config.yaml
n_layer: 8
rope_fraction: 0.5
init: "normal"
optimizer: "muon_variant"
lr: 0.0125
decay_fraction: 1.0
doc_mask: true
dataset: "wikipedia_en"
Each number is 500 + 40 x the weight over its row's rms, rounded and kept within 0 to 999. Layers, rows and columns count from 0. Numbers have three digits each. The size before them is the row's rms in percent of the matrix's.

# layer 2 MLP down (transposed), 768x256, rms 0.0803, rows 86-111, columns 0-127
100:543525530596550497580523503481481483497506471446579461420449525547521448513484543417576479476593538468563491528531542484490447453507499485470497568500510546461502532597516488507458516533586452435455473563450437496501503563438513484561479544461484580536500553505561417434475488470468500477465532520535513417501437500519542489459516542555482470534444468512538558514521496459410487452520
106:513534474479491463537466530474546532389462518574443498498500515468503519461462491491507515509520497544515502484510518530540549529590521551489462469519466475482520517536506528473580483500448522464511506503410445515516507494496428456598550480601520578510522551494522438581487463540507542441452485527450438454485460539527520470595495524578453520493483465528506546498527454419474412475436
103:552434472484495530457563436450498509523509462481490529465412502474440507507583472466468501500429534480523491554507503464427491457504477514442490532545541494474440534469587509570558537538557527429548526550513591490543477445528495497496477494467554526508429442522498475473529463467448477483513497483548572517569502434508505459486480499507447571564551497462474596436489480416481523482490
100:457506528508462525576456523476521491552461552470537516462467552526490408474540544508500498457503581510429548466449457577491550459600482487600513553500518453464407520512561468504477506500484514499515543478499462479519535429522507447511504397490495515438479493429446479571488466467510481524505496594556473498529488503574585509511567474467524545482521509409461537507558554538430423510538
093:473492588501466473502500550520503513451508466526500492469484519532554557456513550518459524485552469474536509490540546509463473545466425523482478505572519476488496474494449506558520563467501533487488443574538406464494501503459505441530466476507416563482495440585515518516596521508459498473528464515511564446557471503439526522492560421488468510470548425526457562527533440502565514486462
105:492571519437540518492411461489485471502497481516462514466480517484505512444500476569557554507533468519528486466532487433463541547505434485472534437508536526494496476482431517451474583505442479532473571470512539468500439569490486470480498505477540442501469477557444536526483546478467536523511458505397441484513542544559526554539488527461497529551483458502419446462526515528471476485539
100:474510582511471499540590500527587547480466536494487449479541524460484511520526538508486449563498474474514497485512490532486546482484470517445471489426529465599492480509468555510467569563585534569421487498464490498544539516524497506505532556590429521518508534466511514540523442431491482488462493483465529491492356505476483481510515497471434516524459482491405551507500503515527549514520
095:543454554477461554586483469520500530532496489490539473505526502490494505520556500536482552465427462477536496495421469571519504494466515481477453502535432473517432614458514495495494510476575488553539490517523611552456480511479501471483521500523599457573487422521488489499605497517483543411542559553463457509528463538531583534492477424520510493422456513462552565574480571506502470457584
101:525491502494540509488479543449528561536520447538479584569538431501463525546451476512473386540555456502504583552465440360485500514449542562476470570420471446521458477456484560423446522490510516525484565453460489512550511515453488432507489461452444509545505438506473448447523499482490430474534512508525491491504489582493428420501543551488504529459465536475436496489554439527401522531512
096:513527549545509483459475442538488493512551542511503433466503514560557431504496490476486493578461555486543492496401495577540491441500561497551535474513476497578527570437470517474473606470554509465436528520515592491485465510529514470481527502466577474458499493524582533512480524512599494524467518575603542561566481450482442497442520443548511509442522543508485493529523461503503467423475
098:470437477532479479513477533545498554475529560488465496460508523427468436524457588472509464517470478468479559523432483506513525513425497526435498503511526495511488456521479488509469568506529553548518423500525529520491454488553553475527490478547533445568419544499495482525575541486504520548503447530440497478444497552506489531480536507510577543558518568480552564493492517444535449485562
100:581488465451412584571553498488443503438532470540461498489498535421506502545472512511424514509544525489516541491533433468567572466583507430492513494443543513512520544500467547600480571534458469563510462440517492487493540487486524525505541476499529464583462562478477516444520437544576483562503496538534509484573477544480568471487524579540516539542485490419466496493524532447488444521491
103:494482523459486494497552529538567481515470491518434423497561463498541454487549487521572499524532509473525552470462541516511506545464558522443518511521499527507520570456544534465496534440480491541487495502550484531547425489506515465476543494509513554481492508549466554540472552511503523525480443491519533499626445453580424526485523442514498532452622468468538610498515553510508553485493
099:450470462487511496502499493514514649552473530529490461547502488500512500523492485494579485479560504510524501535534538545558436488604543492476514474523545484549519511508523501515452590458554457497508435518472580483468462409530456445465562504516468519573508534495478500462517479539527505529543476456487552419516478524502519474524506508418511479485458530512491536420523582474495475496497
106:446519501564503495549485453534455487549437505511547520562471459537560514521512572480477501453521569489510520552430465471465528470496474482527483492475451530532452410455401546487519503467463510467594466452517504560530420539496504613474513532440554503456512533527528482592555468459544557573461433458576527476552505432483508511563479446520490451509493496491479524475455463538508506540484
099:568513571473516511484530529454442465417523522443469467496438481569431551495405505577454479514545519481496535455464532537597501513570483526515470451496459390498528459486420458475548484472476456535475578483541542525515519475570523580524538492559505496502464510504517481515479585477506523530469496527528504510447500529422447542459411452487581534489537497488477486502534503494489518471482
099:466506465520449550512511560508497480478494496573452514516466509408471544545469401516414533524536477423552479494555471457579551481472509524545492492550505459476527540515505540500505541519519499534524501594551517520487523428397508486491539491443469492466492533465462484479526507511484504548544438505527449464532521488475467529591485465445546457546503464480514549467502504492485454543474
102:529539538512538459537529540516476543533524526486521506520531578495501513484458473489463562529567544439491509480480489477508507543525471514500538491521524474477464502482570484525553530574547487586530451463471498448529508476459517441475468516486509433570504524455492491539500520501453498451494519532571470497531528495462467472512532515563489463537477453437478520503433553495470494532608
101:480504550459449452517480489549550511496562562503494492403435456474471484541467532509472457411517549473432585478526460506485487598551500523462446523586492454460411473575464495462486533503461496490515453478531509552443542547409413525505409569530529466479482466429419454534558478534539514548493536475485498490511472530508521480481520478521455473449499526533455501508405437472455487482463
094:547489496491477534470579435575504460475621475618561496599508532453457474459456529564481472450485545484512522466564531505507504486505423518519481484492459527509557524535505558481477492511427545482492513477442429465442504502453559496497465583534545494548563444528476511487513531532534498518517525582486495501481524490578485546516573539465493495484514391556415588484528414545477521469496
095:438497514514440525511469574460435538539553484487528471508542452504477510498519549492486563478522495446453484466470561500403489480482482509496517487540495525518485487474539515498444479487523503484446513460512499511465554486476438510563489481522459468492495468518510534524529513452524471433478481478435459508479473503490563524524528497475538431531522427474502487512486417491520471536551
095:552530489536522513418527550578449481449423512481501480595530465472515475486496483484512478461529491522467508404529550483510544508570499486578461490510530533491506479491577537499464468489504488527521456487550415520539480423459504506563495496521508430495556502449531511514449471447519460488570504427505595513500520445479467493512506506478535567506480534477509478516492528573498524563464
098:469533483561485548544480488452505491487486503568575562480440512482565500385498470479525482505450520501470538468524507552464465506544512539521504521527464495545529564542546489479501515466455556512500476486548509510485515525526463539566466473495531439462482544499482453464456455454417474525537495560454582435483483521538524594547553460445502456505491522462505526483482527565513453543556
100:543503471564490485530406532528503506486471458502460495496476487492435527502470486501548519530434546394530466472495515440483491503576512490473485519493524540428471512498520539530463470575484444513537465515627471553472468523509483414550443491522459518501478564464493493494475482430521542447503468474485498418479498524489480478523471542497519471476476506442494509518510511513579430429555
104:483477492473459513548490460505555511463552507452573503538482537504506452517478539487474505393502503499577560430488549510468516520543443512502484494545518448435437476397474394521462527435468502445552413492430514507459521526532421453449518519462488456454485485464488495524525468555482472441526468477459473532476479476457566490557526505485532500450522520508594495492475543549460470554491
099:556582538526485591513558555484583479467442466468476522590480512551493415559450489488510516494545457520515476553476522513462439470495532492513545524561529477502512546466423478466497583503554555425457511553504532463477472542509520464502453516413532467539456441495549509558561493537468488457513458540481452496535548435492501492562432526461493437391502487552543412504489557523580550435431
# layer 2 MLP up, 768x256, rms 0.148, rows 87-111, columns 0-127
106:496528530452509464434452445498543568493437487535443480536536507442519494456490551492476497423464517502466488536502522505572502441508487616520396454521523483493479554541476505526444535566519533471510564500487512439546492539539486524508468505517544556494445493510508428597442542441508476489483513403467510464458492418481517536586548487534527492508516486557464505467387508463474482542464
103:469486549393437539469549476558496450473546469493570509562455434530439518414433516497447455570443532470437529523545480464496422499482543508516579569507495527564535466439532429476514455516476504536416525477507476495529467449482514511488544531491494493538465424483471532448489488524493549447516482500495508470482536496494493504562432427496456578531492485524516501504466500496461447492499
099:515531509515501450455534630530459443490527526504452502465494539515481444530535483547522493492518517538458448555463486513547468484532472485454458524499491571466593506479455494534483429498483492569477534514535510533510504537445572584491439439504548432480546484559567486647504465539479497526576530478541515546534514494496524577533510522503505494469484430512468499472531498472556531496536
088:498489455467530517458481472560460492473511529457572582526416495522539475449482509472494485505458537488458433517523449433491563521573535510467491487495470512539500535468528454482445535537559502550466548547487486557534531458382514459532523537485524476448518423536532516517531495542465481500550499568584472467498501527509500525474535526472465539402496535479469486500547563529493512474477
102:533510518536524535547552452499468457498566500541500477461457541550539549470537440484519522563562426450548516478503500526553462521505452526496444506554466429440542497512495542456485521497500473530553495512533537471521571466466494441522445428509497488473545456504484497506492513416473539471520527490554516508551506422532518503598469533478507474452487517445523506522506531555615549517584
102:520484613542490442512545487481513432444473506558511455510438524579515495486415542498541513534465565555489503548531483452436492544496494521485487477517484475524476507542451403487466514553490475478474471468495525513526467563459526547526521520478532546550628516533474483500466390431490424543486520506453530556414495443545529440499506517495483550515471397453428479415476480521447492523540
094:492507482481553489491517475501439543565575552394506418457481499511527490486510496467449486488495531562444519482526496522519504499485487515505490490550577494490525466477511522505439565473457451510527447520543468519507530461498524465494477481479470552489527583530534566451524464544505530486424405463475561501530525479455502476518539466521470429581566454434466487436566413507501480510481
101:474477467452492490472463496586457577552521526508505509500492576496456515463528443526507521546479492477512475446485490544514449472456519540521476534473492512478535547509550541528541522383572490522544485508511532437560579531483469519452491461455519535493432462479474501495499530441435508408474461510599441516490464544469457510472466396435502488514537494454540462436519489469467496516521
093:458483465517520484511517540511499443523426450502496466516492427487428458577546462627426435440493462426531513432501499481472513503485432558478538541462462548497522497495509522510517534539492514551492482497441563480455527494493527549514451516472476445559503553462512484520503531536561499492490552509493541563495563468509512460548457491440446491477534513481547498548561454498469513529542
096:472517514439482471469519557556505449467435448490496494487522439535512529493554472520510458463420470541417485554580497531526508494537518508505551504544496492509537522493495451447516478495496507559458508526496515488453557430500508451516546445503491432512439482502533479491465576458479430492485453512511497524519458527520523459533451515514540544473436518460473458498456560545533555472593
095:465476475457471505525532473487469498552526445418480548605573500472471529480477425510492484544506470576536479520492423500530518531482456548608521488484507553502503495444540466493449419567521445522480538438517495491525459509467507509507485474529461471454497513509498548558438494501565554522533513479461543598503473560543465464427487519483461514558488528500550557550532499514452511489461
104:446484515573569499516489531541559534493569493540521465451444517513513482467520439429531484587509512512500483479487412487458512476461480489467546500517525550472519495532514559519457487517514497474519508536546393489478568570479532438523474536507503469586412496467440416519464474601497492492490447490562432572509494480457534554472477471517480501454472520576497459478568455557510477472507
108:458409486472495468534453561538499526476516449510499494501589477477486488481558513491551423409473461505419508512467477450501515422478533492489512527556523440484462436515440507549478566438514508552552446444518525481494425528551460488528494495554521513549470482498551488523555483509531506472570491510481562536456459441505498526488501541515450441409498503510441515472546475466514471494564
108:479458474470455460494462549487505531476490500552511483491539530498588497568454486476449499478492487496520434500496506545516549510540497529576535530495481464499455491480509425491513466522504490502490467570420505509488436480529492454466491473530514498486516526502538539518436490560501502519469435530525491529408523504463495440484501517563512467567558514523509484579531561530516530496591
099:484469393456544427475550506483453522560466469467506559591561402565535449480428514446444513580505520464505462484457484525507497512458530489490485483463525497459525506484487436524546457475530446506501549556494457508506535463499561442445584514531567494565473516552510472420439462478496457505555535509529454493413515505419492455530545532508526501538492537589470515482541504557485561474495
105:497474452500526493490488547503508504502526514464496515480496545535553507516473583500484451491562532472463513567463549520515550552440392507540504487481465513497520548494521462518470507370453450492526511474540492490461458466504507523478423532462499503528558487465502501479559486447479447383567480467604439504519490468563528438547501518497508530505481548523498421526461469492452464573440
114:542538480532441479443443593479468553479485538454519529561541557514413508561537447485539529517503416519516499464472486560514516565547541478492509473524490512414460542502474499534481475459612545498545559529445466478474529473495470495557544524489474549547496435581448494491476522503446460461529513460503458495496484521514569518522465547456468494571487433539484473456516497562468497500413
105:514511462512470498521493492410546482519515523531484476550467466506562542494519495535552502500581510518497620497485467517372478566505537444508437535500458481485485475512443488491496545538483519484486471493529439453427461450427468460507533483423484497470541503529477411515484581457570483538495524513443481501476452506569457434482567471524503468452506487530490466547525411436489459565519
095:468526403564448488552488441517500515506501458527551531427457479565484527489573540474479591501510526563548504520467587523445499448458518476497448547516463576554502480526471525487539549539542470534508497531558483509540442455520544416469506518568491482515518431534500583490514467462490541485502525451546483556543534436531519507497414522487429485510474489491502464540506515534512534542511
084:502459438484482461470524473523467515536460462511464388512524505527519551457562526446582479531473560491505509472517479563467504525536439556532503507538515526508528509491534481507503470459458500533556512548421567512551474495465464494483546496405479492460529477521462478449519563489506459530517511464502529566461511366477518492494497492539536587500541466500485450474504536459379533462502
091:542547547566477467497466571527447549466578476499505503464523496464449566596505527483501482508494436453421518477557572507490488475541528544543479464508502579429504484509485585548490539536482514505548393472536474572510448504462473509509502509516490526441506475515531413500443491533477521513471533514489513524489476432510531521439484502498534556460506502554577521504479486463441519560559
104:555489515467546535487450504535487559481503475559518459441492549520495486458518479560563593460519412505567472511491477465451559472532481520486500482466505571504491550514518498483506515450558407483502511458509499462496465503515485438515500497443537480497529439498488490492537510528478435519522502501488446511585511562594517520494466504507497463459470472504396501537501503450523461435460
108:530528467505526478445441606581535516530472559433458478482594509484502573517461514397473504561537523459491470543529611510556434460491563573506502524520502491502503502467472538558448501517457525510454512515488461456454473512512519520488544529470481545512465496544400525476436537438447546465525533541495519565421481458547520508529526460502504477504496498501551471520512477489495498529599
095:503501553474585553466459519491519524460526548542486537520448471570480529515499488531482495513523487526475508491452512452560539493486549505485484618513519482437519488490502471466454493526505499544448507523450501461525538497513502572469476470474487464478511534428541528419443555506473457502528489461538503479495554517502472440543545551468505468515575491487468436509530510559446585523552
102:545472488455509419503444492525552443484509469476494537522477541551549486551495511468605479479503535557515503564459538596431585441580529420507616534499523538561545459498535422501461481455574429487485471423530542493515492541531514482516496487434451474507495531577553511497478502541489497546491587499543484445502569475554528544525541521503460504522515495498526505547558518518507547528429